From a checkpoint of a small transformer trained on Wikipedia: 264M tokens.
Each number is 128 + 24 x the weight over its row's rms, rounded and kept within 0 to 255. Layers, rows and columns count from 0. Numbers have three digits each. The size before them is the row's rms in percent of the matrix's.

# layer 9 attention output, 160x128, rms 0.0816, rows 0-42, columns 0-63
104:079143132119099160133127117171118127153186134138146071086099165098113147098136115125112113130150111121116087132144189134125095139117135140156133144165156130077117142120115131128148131120151136
094:083161165143135109112113100103110207144127113154143118103094086112171148131121148125125121140138093130093163144104096117114106154071093172130158120144111122137099126163149130136082133166112139
111:137118147146100156159072143104151128156121106153133146133126143138113143155112152117133093156167090150158107135120108195189066138130151111105154105172127124141123155113145175131146129161108185
115:116105129106060121180144129119119159118095079103170137146146117133148150160094121180110123099152156130131104129169146117120165127105144154116105135112133129093112097098127137108127118152107073
103:122096113102109129146144202153134127115147126152129115122142110134153131132134078137105154086170095169110099142175083091150125143108158091084135140106147152100132135222113122137095123127141162
109:089109120132100132129111106199093176130126137190122099118098147096088134124137146130102121130100165133129125115121091144122102119154121110107133113150087146132138075102166178166132121117132134
098:058151159122112125110077138116159157096093118136149117124114108095088122078112144130147113079134088114107142108135126163114165131072140133062124127122157164153155127135176161126119124053103072
094:149135092126117110115157120161118166177124143141174152158086159067096124133122111137096136099143163115138172122119108101141173123127124106115095091113170123195144126093149102182130140092113115
097:159086100125113129088129118110108121113150131135117141128121156086061149121126132130150133154175103092142143096087156101121123143103153112078139140125079139113108134166055146175152145124128120
101:132146108167150115111105134152145131130125156103120183140150149125157128137083112137109135171120111100115165195092177126152124133140141139128144113100107118136154114103102128100117179090143083
100:104135116107120120103155120149109126121104146143099106105122161118189177148085127139159090156104048159140098108140134116125133094143122104154115118076128115143125108116136141158114064140133149
097:138138154141097128131162134118093136145138175136140086141128107128123105122122143126137124161146114136106125157053124097121109159152153185110107153120096103099142140159092080125137097134142133
105:119124135092098153097135082109120122098090133092117113133124128102154145120131136084133080113125134164093149123077122157111112061148071132170152153144157177123138153188172123108161152122131119
097:110126124119163135166113092160104136146129085111142169117180116194120070112147139142093136105123142106150141132149086162137144135069170160125140089096115184162095143130133124104091127154100089
093:118129129116082111169183193128105137126147137131148166094159121111132118143184152100095150151097113154123107123134146143119137076151126094117073132092118115130123125115100138138076114122153154
101:113133122115103134171126151167117090166138145094138114137146101167077110105119119105134142117122098167096174112109161108141128148058159134099139131065123146148147139152094149115124136109126119
097:112095159146156127163115147136141156113134101135109124182100129120082118124144155106150152113141119135142110181116098162142162143142119182108129132139149111122127088119132100122155173069092084
102:183096108148129135133199118155117127113072154153125079092164125128118134125141148118131121131096120151134115164154112097124190104140127170097170145150099106118132163122129119141154122078115158
102:130087134097121113113138154161150134170116115142142109171104157211163147140144167092113149065081165128129144134167134132121112140110137138107158097132139147182153130129143142139085112155137081
100:150140129132164098085134083097147065120101106081158114074189123091161119119110129100145134140123149161146100121090136166156134135130122152120148167119182098119176146134148106146089157122135159
093:089163074139149126123126161141099124148129090115116140153167117109076104142097134118124088145143081146131131144111115163135164143074089135144119121152091111091119115145117139137080150095130134
108:146180112120144134101115169145150157090127128116152114121113112103147106153154091107139097134151103111164125123132116075104149167142140090172088133140188163147158130158135171090152145160097148
103:185093136127151139141143131141107150155172142132156166098164114131104117138115128162123110121115107120144136131131142135165156103140126136122124106136150132152121147064094181149113103126100123
101:131115137140162103118098183179161156130093152173098133149147121160131122156114145108140162114111101178135172124115126171162091145130096130153132111096082086116134133090081150150122121159127151
099:092109080122139161104128172130168134112112124154147066128138155108127123067120181169103184180159132136170113077114102122100150125155116153142129129164119134128102109095097150128137141125133107
094:177107069120133159145115126137119107121093154104173119115138150104139131169102154116170085136122103136180158112130122126110089099104138165147118122125159153117147124133112131077123119071126164
094:144122132112076140140127097094117128104123131159060149203140147089131128098116095103103116159123171173106165145157097126123137074113147108145098154111097129112088129125112112110126111123095175
114:151155120169162162099109098107191117125149124103132159129127102179160164111141116130106136145112120156095164091143142181129155148127148140147118143107154084124148189138128141088084114105120142
112:107108120090097134132125105085103135120096143123115150151110078078083122094109136111126106167114112133118171106168154183103125137098125068135097130122129123133133098156126111120178164154161130
100:135121149152139104131107186081119121166125131158122128135138103114153137164139145140147122142107148150149109137134126173118142102120098087167086126126188127088112110118109126121100128129081067
097:106155120111081076143122108150122162153165127141109161128140167148098108168122120106089129141142123125178118104150105103114129150098111121099161127122174078064149121172149127145095098162131137
098:068097125149129125084146121117106144085125147136121158193090082160151168141139113107100179126130153166145154094120142110151136149170126194116107141154105087138124130106134128108139107140125164
093:145121139136120133167091157120124093112128111111149173139130122135153098088122123150151139131092110102131113123147145162114082150133145127073150150175118105132095117153114121158143150142084173
103:107128139162173094092153163104120124137130107140121106156118118110186139142156141097164083110073137099110132118086130148112161122101060181121156084159111121150087104122181135150141147086104190
105:100085103105107111158148125153129125094078110139122076132160161136138154140089113139103104120117150171115103119120138134183195121112171145128111153118148142142110056181111145186137136144083106
097:119144160106124124112132073128112141100135088114127185133095110138113066143142152166117136166135179112119087132122107147098145109176112059136165132129089120121087141134126133138096165102139127
102:107088141128139151132081100121100127158114089162110137109075104090120112143148134143137044147108172103136121113118116160084151142143117160079136142154094147141142134116184154096113102134148116
091:081114102127111140137145133106152107135097095101181132123127130145155127167086102126156122070103131124115187149134161162072108134147165134153122128171177108130139120101133113146185126135096146
092:113167139130119120148156057127164151123145118096122145119166122117086161105113155091109117154139109050157128132109135126129153073155118179141123118119113154117116138103085109166146159151129084
106:120147136073092116191112132104155178142114113065102146129081139157102139150150111131145123116125129147097143165168091075143122105150175098126099140166123128119119122084154094148132155101109104
109:168096179093125115119111124143168126117122159100122100127092106186170148136086156137114187126103102129087125069099099150093140158125074122151155129102107129120152066142161159163101081111075147
098:134116139146113133161133124138079127160110126125139096092143149192100129126070132144148148107132118134122123133093196114146121177129077109154097187131151101090171132137107087123127096118147109
102:111108147123130108121162080104095153110080140106151167165096130129147126075154173125125142081153111148138137133109152128110115140132088101119133138063119186136116119139157137134141121104092115